config = dict(
    num_hidden_layers=11,
    hidden_size=512,
    num_attention_heads=4,
    num_key_value_heads=1,
    head_dim=128,
    intermediate_size=1536,
    vocab_size=32000,
    hidden_act='gelu',
    norm='layernorm',
    norm_place='pre',
    norm_eps=1e-05,
    positions='rope',
    rope_theta=10000.0,
    rope_fraction=1.0,
    qk_norm=False,
    attn_scale=0.0884,
    bias='none',
    tie_word_embeddings=True,
    parallel_block=True,
    init='orth',
    init_std_qkv=0.0178,
    init_std_o=0.0,
    init_std_up=0.0178,
    init_std_down=0.0,
    optimizer='muon_variant',
    learning_rate=0.0093,
    lr_mult_up=0.679,
    beta1=0.95,
    lr_head=0.00564,
    max_grad_norm=1.0,
    warmup_steps=200,
    schedule='wsd',
    decay_fraction=0.797,
    decay_shape='sqrt',
    final_lr_fraction=0.0,
    batch_tokens=131072,
    max_seq_len=384,
    doc_mask=True,
    z_loss=0.0001,
    train_tokens=964900000,
    max_steps=7362,
    dataset='wikipedia_en',
)
Each number is 128 + 32 x the weight over its row's rms, rounded and kept within 0 to 255. Layers, rows and columns count from 0. Numbers have three digits each. The size before them is the row's rms in percent of the matrix's.

# up: layer 3 MLP up, 1536x512, rms 0.0621, rows 1191-1274, columns 288-319
# down: layer 3 MLP down (transposed), 1536x512, rms 0.0514, rows 1191-1274, columns 288-319
up1191 095:110197096128114149124173161125179126167157063126167080167163125116129169112127105115173119168136
down1191 092:096109127126088076149121097085086112105072101172097120142188135140165200123151149180177171119058
up1192 096:180109085148155097120187168081084139068075180076131106105152120134083116090117141149123108088159
down1192 095:080112176129155122159125157156121137191170068170164115134054079103169125162117145164147083155091
up1193 094:078152094132180117191096124171103162127131171108126127098133154081108162147078162154116131184042
down1193 103:132139108152142164120124202132112118067065082130110120083255081120124181080080131132135118135152
up1194 096:108119155152106169171153110142129106139090122143153114094135174123145138169142124156121135110120
down1194 093:169133165067182077127133162116109085092151131178106182132186138095150124112117121162155153175127
up1195 097:149173118103097214088108098111067168104119108106137117127084090109154140110121118136163095123102
down1195 097:034124118158122117113140203139081134096169096117092111161153096126142143153125129143105154151132
up1196 100:126114122076094067089136164104151141121153093144125129145088150161079154082138142164136109158128
down1196 104:153070140068202062120155172135129145125143154062102102186111183112045119164031089121144123113147
up1197 096:088140141107149132202152076149144116175122097193161146088145145133170085153118165100138082160125
down1197 101:129091120152123146067116149119129122125126143139080097122115165097099145120150129134112123130170
up1198 106:099081098096176170091136081101147084122162137115139138148089137126113042123151072120079154181152
down1198 105:117179107130166099147133149192074152103138087133053128111112146136085152130084147134064095105092
up1199 098:081116088126117111120113143080117087125149100130176154109090124116105094162097142142112168082131
down1199 097:088133095118097200127101150084067102105132202097135110101161121145188118089128105126113105161081
up1200 089:154121169110101133182132125105110196083146097116115153154140140134139134132102138114109095138120
down1200 093:153183176142138141159082123149152136192118101110134102096133144117086108162160063160146105104158
up1201 096:141166122111126216149114138127151117172100126114133099097191109118112163133189116132085143159144
down1201 095:126047193132097066142083199084095168144136124164109189118153095155082096083106087139124117117119
up1202 106:129142114092153161176116135114168124119125113111132120108199122146147108112153136087116099178137
down1202 100:194127167083149130077130177085118172186078134075099103098139121132113162101150111083185078122115
up1203 097:196138107132166094197118118057123150139134085099139133152106129156089178165132079081132117099110
down1203 099:061143122196130119144129162100092123164109098139094134084106137045161140121138144155096067153117
up1204 092:135135159088085155155160071106097150181101199173160173140068160177123130140095123134114118134116
down1204 096:144138098084089167147099134171137129149148167106119106155099106120161109085079174063159115136104
up1205 100:118128135128147148095081102139173098092174116154147127181126116103105107144100169092128172144100
down1205 100:126096067136151114145133160124052146140073139113134203129118156186098169114134142135131132148123
up1206 094:138092138095145199109108168130167154142075125075120128118128129119114080160123143120162108153109
down1206 095:132164085144110082148084151126157119111133063146150165148057144107130200134131125130148153104098
up1207 091:097117109109125184169156068139098105161093164138095165122140105130130161196158148104125151144174
down1207 097:114125135126154111105155164152159120114122112132186114157109190142135071111066122114151124093132
up1208 096:100132117151090136160091120101132149148175132170100077122175203095088180175147160129086132121129
down1208 094:150148154097110166151180159152133086170113167054180179103138145127136137111148088116136120189170
up1209 091:206103109140122115146120104136092114121196096142142141079128116102152146153149139109144162160120
down1209 095:143208164110165131026184096105154123123113182124118097120144157120091174158148173169145108101120
up1210 101:139140137111124103102108139124064157053128103112155116158168095126134126163124205123121139128119
down1210 097:139129204055106125165113215071124120125123171129091094145146087112151170216161134124079120136114
up1211 095:100145103145102128187150145152165140181069132116162095172107158162140129112076113148122137075060
down1211 096:136137096125132157164150157089137131101133090097140129154103102143193078114172110133151141062155
up1212 101:134143125124162161134104105140173112133102014141125092150183147119147119148105158122121118138108
down1212 102:129141068172139106152089111210119136133083082156098083154105132117121092107164117115104123092164
up1213 101:130106094105054082143172090136124153117185170086149154130178103112141173122120165123130150083099
down1213 099:097114126164116199129156138076128100090111150153166167130107107150048113117120037127137056085133
up1214 097:135185157124098102025076103140136096169106187098105193098078107104119138141123146079135147162143
down1214 091:030127074057144121178164091113147100132154117152176061119119192130133091124103116146143127126184
up1215 110:088140164130155123208177113089145107121143127128094225155119068090138164123105143185188142159114
down1215 099:133149093119071044151133182090159070077108153110182113163120132151101139168117073125168122193142
up1216 101:104126099093114125139128107127160120169154164156140136130128117141210132149189082112168137147144
down1216 099:095153168103097143180087133130139094093031145139075096111127141165120170117039165086162114102042
up1217 104:140106097095143161062093115142096144116123153162138143185139111106154185173081069151098188113142
down1217 100:127089176194115121124121108087091094110121135102170141156158097168136118142186113163102071141170
up1218 101:078124185148093107144171073141111089174154113140137106149104162122127048177181107113160109148139
down1218 101:144121111106106148135122178186129075110117125114115072171118130076148089193139154113137099142109
up1219 098:084121116154089176164182102114183142079133107162102109115089163148141074140126132114110116181125
down1219 097:141101161098158097095128138115090069128157170073150139132102111108120114065137120121193125108103
up1220 098:134139161184099127058120126128145159095145105146043110144124114121211167132139180183133124135138
down1220 100:144091072078174103117115148109091103139132162181114142079133160109158134159163094146107118094141
up1221 107:087152136094155167167141084128138116153095131149181137125156141158083144089107137132113128179163
down1221 100:110134181139155130144093120028097160103120120110165114133141141159113133155144126183151109116110
up1222 098:091165120167120151113162073116152114168113167092127170110064116122102154122181106150117137173112
down1222 098:129062109126136094079117149145134175120089101138156133189126083138146138099144094138148102177096
up1223 095:209110064154109144101137141140178120099099116073119109091159138138109107122149088155071136163109
down1223 103:048169135098097120104146122138102172169110147171115100146094108128119169200112135137112168097130
up1224 099:132196101109120126160114064228171140100100112115185171137120097146128111213109107121115189122122
down1224 100:146126085134154127118094092149130107155078092097151106175116136182105153167152076116117115161131
up1225 097:137159134118107129057141170125163094115139112123122106135168144111100156132176104157173087116133
down1225 099:140102159041079160069148184109120087102103138154156105062132159097126169051071151195131117148123
up1226 101:166160120123212218101140128185139078138135112130099120130080109134142168112184058133166173116144
down1226 095:141084150154112111077123106148085199101148121176123021193132109133098097097074123119117101099183
up1227 102:106086097125115059194104078140102170111153109127154058145134071112088077146081109163086125168056
down1227 103:083058167155106107183097140138054127099103102103134159180093142135130153127116058113211140133143
up1228 101:163114119137140120155130149134174118136084143151143161108129196173095142148078095127193192147055
down1228 102:106091105146160117153141146100082157103107119114078097145123069129167151140081188117061028113151
up1229 095:134144129162123113133121144108109122058133114166086166144111091115162091103127158097072130079140
down1229 095:169168171202144138164121116135169107120117168092133090157164138102132138117117108145115094215078
up1230 118:155129132111110135115135118103162179122142121166087105158114173055099121144146119130088128122255
down1230 124:087179092207193079095058114093174158144113166113133113127127181135079142148158066164084160172093
up1231 098:157089136127090176177126108100189162119138109106132148125116106093162153143094180148126125176164
down1231 100:104098116093092161191084132115115098143132139039186087121154097123174136158095097159113149129090
up1232 102:088113058121122153109116108110134142141224174084074114130116153088157183158089135093114155130141
down1232 101:173123245098068109104104110142100117127107138141154083105116088162133148108124131148134082111109
up1233 105:166171168173140091141111076163148109164165119096139113113122160100115186145166148135097104092138
down1233 104:148140158059182134155116058166156176083074177174133073121151170137163088137110154096144063131025
up1234 100:122195140109097148157094129043156066087159152158076156102098147107152103112113148079156139107132
down1234 100:171136106113134140123055116092118130127125122134174136113129169115124075096103140157089122109140
up1235 104:163173126112169157071137128134137157114092116124140129119114136096183131109117137097140160163095
down1235 102:104172135120141114116211126179141117138159105147144166121140135145129131163112201110120139137148
up1236 100:132141105146092133087145132135173135082102117166124090149134128100143149119156172123132083121111
down1236 104:172079167090163078079101162114089129126155160100172193069128111099124099111094113141128153119106
up1237 105:156117118138094133110168121174112117150171149132147116123101133111116146141092115079132121084145
down1237 099:124116196094132108164145165089103119140166109165112133104162043144176155071122109159134061158135
up1238 095:097120132087132088050087146154153148095142082165160133123150087141167068125103087119122190127105
down1238 091:143190174155123097164141134154150112170132112132157168138075145128157124083158120127150083081117
up1239 094:149122106123063080108108144115140049149124156107135116105173171067123188102114122103128164155112
down1239 097:108058154146186138133149144137146189113137122143116124174112100144139064152127166157111132100151
up1240 103:161114131083145101188117106129161200150082132085104091109110149139130131135101199164204112146152
down1240 109:188130158130136093098182111109133087164113127186133100118185112194147152069136168127174092119124
up1241 103:153127121125102123164115121106123116111167147119089101097087119065093136151165118098139193181106
down1241 099:181063158178137115101086199109089121121097106108157186095150140118143159122147121130152112128141
up1242 094:142140126113166145104091073163119129180166091105187084104079069133116119137118115156149091138133
down1242 097:115152114099145153121135135097103139114128140114165148123111109128160183131160121134113132097108
up1243 103:101149179135118130203160147081138119137171090115131141174152117146108078079089163159098108098131
down1243 107:110107151114151160196083153087074102074105126126107106182097181124134152119139190159085125089127
up1244 105:146148125106130175137097122103147148144112065100144152154166163175107154137183128163062116161124
down1244 099:100131154122098099116175097057122135228095126127155168138115129126133133197181128099109102127084
up1245 090:128191164161134144115149120134148096097162124153156106147164062098097082146063136104064114121100
down1245 095:149138120174121162145097166113045099153098144113137112126115169155160196202082146138146153177060
up1246 094:092145078128175099121111120097126103137125166126149173088177127160163078173136139141162118193117
down1246 094:131114100095149132161150128165120154078141055126129087141097175159085164103154140103151128076154
up1247 100:089094141111182083107083124145134157128157121157173141147109152112167111147135110121139133112170
down1247 095:114139126091091125186147119124087114102122110121152146051145205141134115118104146182100084154139
up1248 097:142097116140122185154106081134175124112098143123019121130133116114121187144091159093087115123108
down1248 101:128101112154136081087127142194166158164131111171078143133094133136171136129074153160157119104126
up1249 100:076102143111121096136125182102121194103114129146127076072121162099128119083132124116126076122128
down1249 106:129149105130090082129152163106162136140134125128081147133116084116102096191144146113188125074128
up1250 107:148143107164124144091145114157125153106157131099123168145167137050093120167164162031070103167135
down1250 110:112118131198146178064168117076161167148055193139085161176160058113171122178146140116122112106134
up1251 100:118089126121096125139113081134066141162109094050099152099160205108140107095139080152149151104129
down1251 102:110135144147100175158142135114087131044143189150125096091134105184108184156088155204134148132139
up1252 102:142152130149143099103171122124107131103095152164137093146121142109127101152142081123158122108124
down1252 097:106143119087125128117112178074120136158117106089123219156152060097143141150163180107062155136104
up1253 095:164141059095134115134131143130109064157185129181166171171131175147147144140119187111113132153127
down1253 096:120082104130184091170092168137167143128125116135149096130086113076136171128144147118117075143086
up1254 101:080172167081159113099039121143155156078094068155144126101133169095157167105102142108179126142106
down1254 104:147143133145169130112103145095140160110133133111125133056152133086111097146178141080136165148111
up1255 100:157151132108179074120120149107101148102110090148109086139196099134157188147091130169162158139088
down1255 102:090101122165060092102107130161173120112155163153113108134131146128139068101157161115098110125157
up1256 092:124145078108092094163114117120166165099085107147126091131131142149108133101068141205165106085124
down1256 093:098119179142117130121152142145135132135116090077082168095111049135161101196092074077097146160094
up1257 097:108159130152091139175086151126182136087121112031131162092168091132121152184068159164135118159101
down1257 100:056072136073126119110138195152148126146176138065138145120125126162079067072104144116175147137138
up1258 104:111136133077182137113151090145156100119130086123150099166147137139204116123092133106144119163165
down1258 110:122167157083156172066138180121133140139120156098088110132120111125176122126131086105113187184114
up1259 101:052123148146133211145191118152107192135115117046126134116138134151185174171102164040161148206131
down1259 102:099106068129147125162089115151196100106194217149132104132147091148082110103154099157179123103108
up1260 099:144140102096086122146128163144093109146148127134143112156117127136088143138088185113135130096162
down1260 102:067099177145079106164169128141135148125124117095134197138093147168151147153119091136180149154088
up1261 108:154147136160140073146131125155145139234110151041128158130089104145140186168096141127121100131151
down1261 104:123116145114106182180072118170094138128145125108066111129102092168170107146149137108114104128181
up1262 096:096101091097094093118073164135137072161110095161116124176115138122204092160150166113133111092115
down1262 098:170091183107104172140135111039107132121153124110154158146097076128108131056116095170161081212169
up1263 093:105068140126142150129130160055098079102154104135111187127149143103142158175133155073169120129126
down1263 091:145143130100081124157154092064163118158111099108085076093151113114122168109127142131147099128136
up1264 106:146110135159171144128117204103139126106089119151143151131100103201176104162074077112152151101117
down1264 109:169082135142085137089143130124109104063150095113118139136091132144121161170139178121145088103126
up1265 099:130134103143153162148056108161138152176123196149150100104124141163177092113123103105111163205131
down1265 098:116140153093142085074158122189138141109125119158167151094083111158121162103152170094117063145061
up1266 105:140104118113091058146134113089129095121142124136124076088091206018161134141111098174115156150123
down1266 099:117104194100080130109142152134168162092153095109087165116187152126151127144128162131136231124076
up1267 096:156153123089082125132138101166056142115126146141150115168154100098155144149129081112130103147193
down1267 093:134090155121137147101140153093025119115126144137097121141156162137128106201122146154147071066126
up1268 103:109122112121120111118075131119123135142128172099132126143146130116087188112132113115082132109067
down1268 098:142113141162174163181169142124170077175140172113084098064156123118088115109105081163091119142134
up1269 103:118135117148086085105108148127108129165093193122139114154155120097104152152140134140165115132135
down1269 099:127100119138148148174166142126159123116086103103157121135139164133091115163169129082091176161128
up1270 091:140162059102112105119116094130125128208187154165128117155156117137122140046114120086171178126085
down1270 090:141182123142137085121096120106072165150087135140182161158154137139099099069130165122097156141108
up1271 099:082156120168103061128111095116143089113128125167164115209150174091078133107153162074081123137103
down1271 092:084130155167127108135092122096176132114194105161091151114140063163093129173122160079147150162134
up1272 092:136109109107182152156146110157116122146164102135121157146120129120088142114090099120127140198197
down1272 095:063167153161102130124172091143086087117085119148146101073133121145107116128123161130127209155123
up1273 098:071097096122170092121172095093154087075130136091103165102144092175136172111118133125189167151080
down1273 098:145199122121088156196119186108175105102166114160066143072157093113135089164077164085093096169105
up1274 099:167155130128091142101137141106135149153148178095175067104153181170129106134104193127142146156156
down1274 104:108171105100168180140143145082123107114184138151133185086109127144088155109140102135168193164104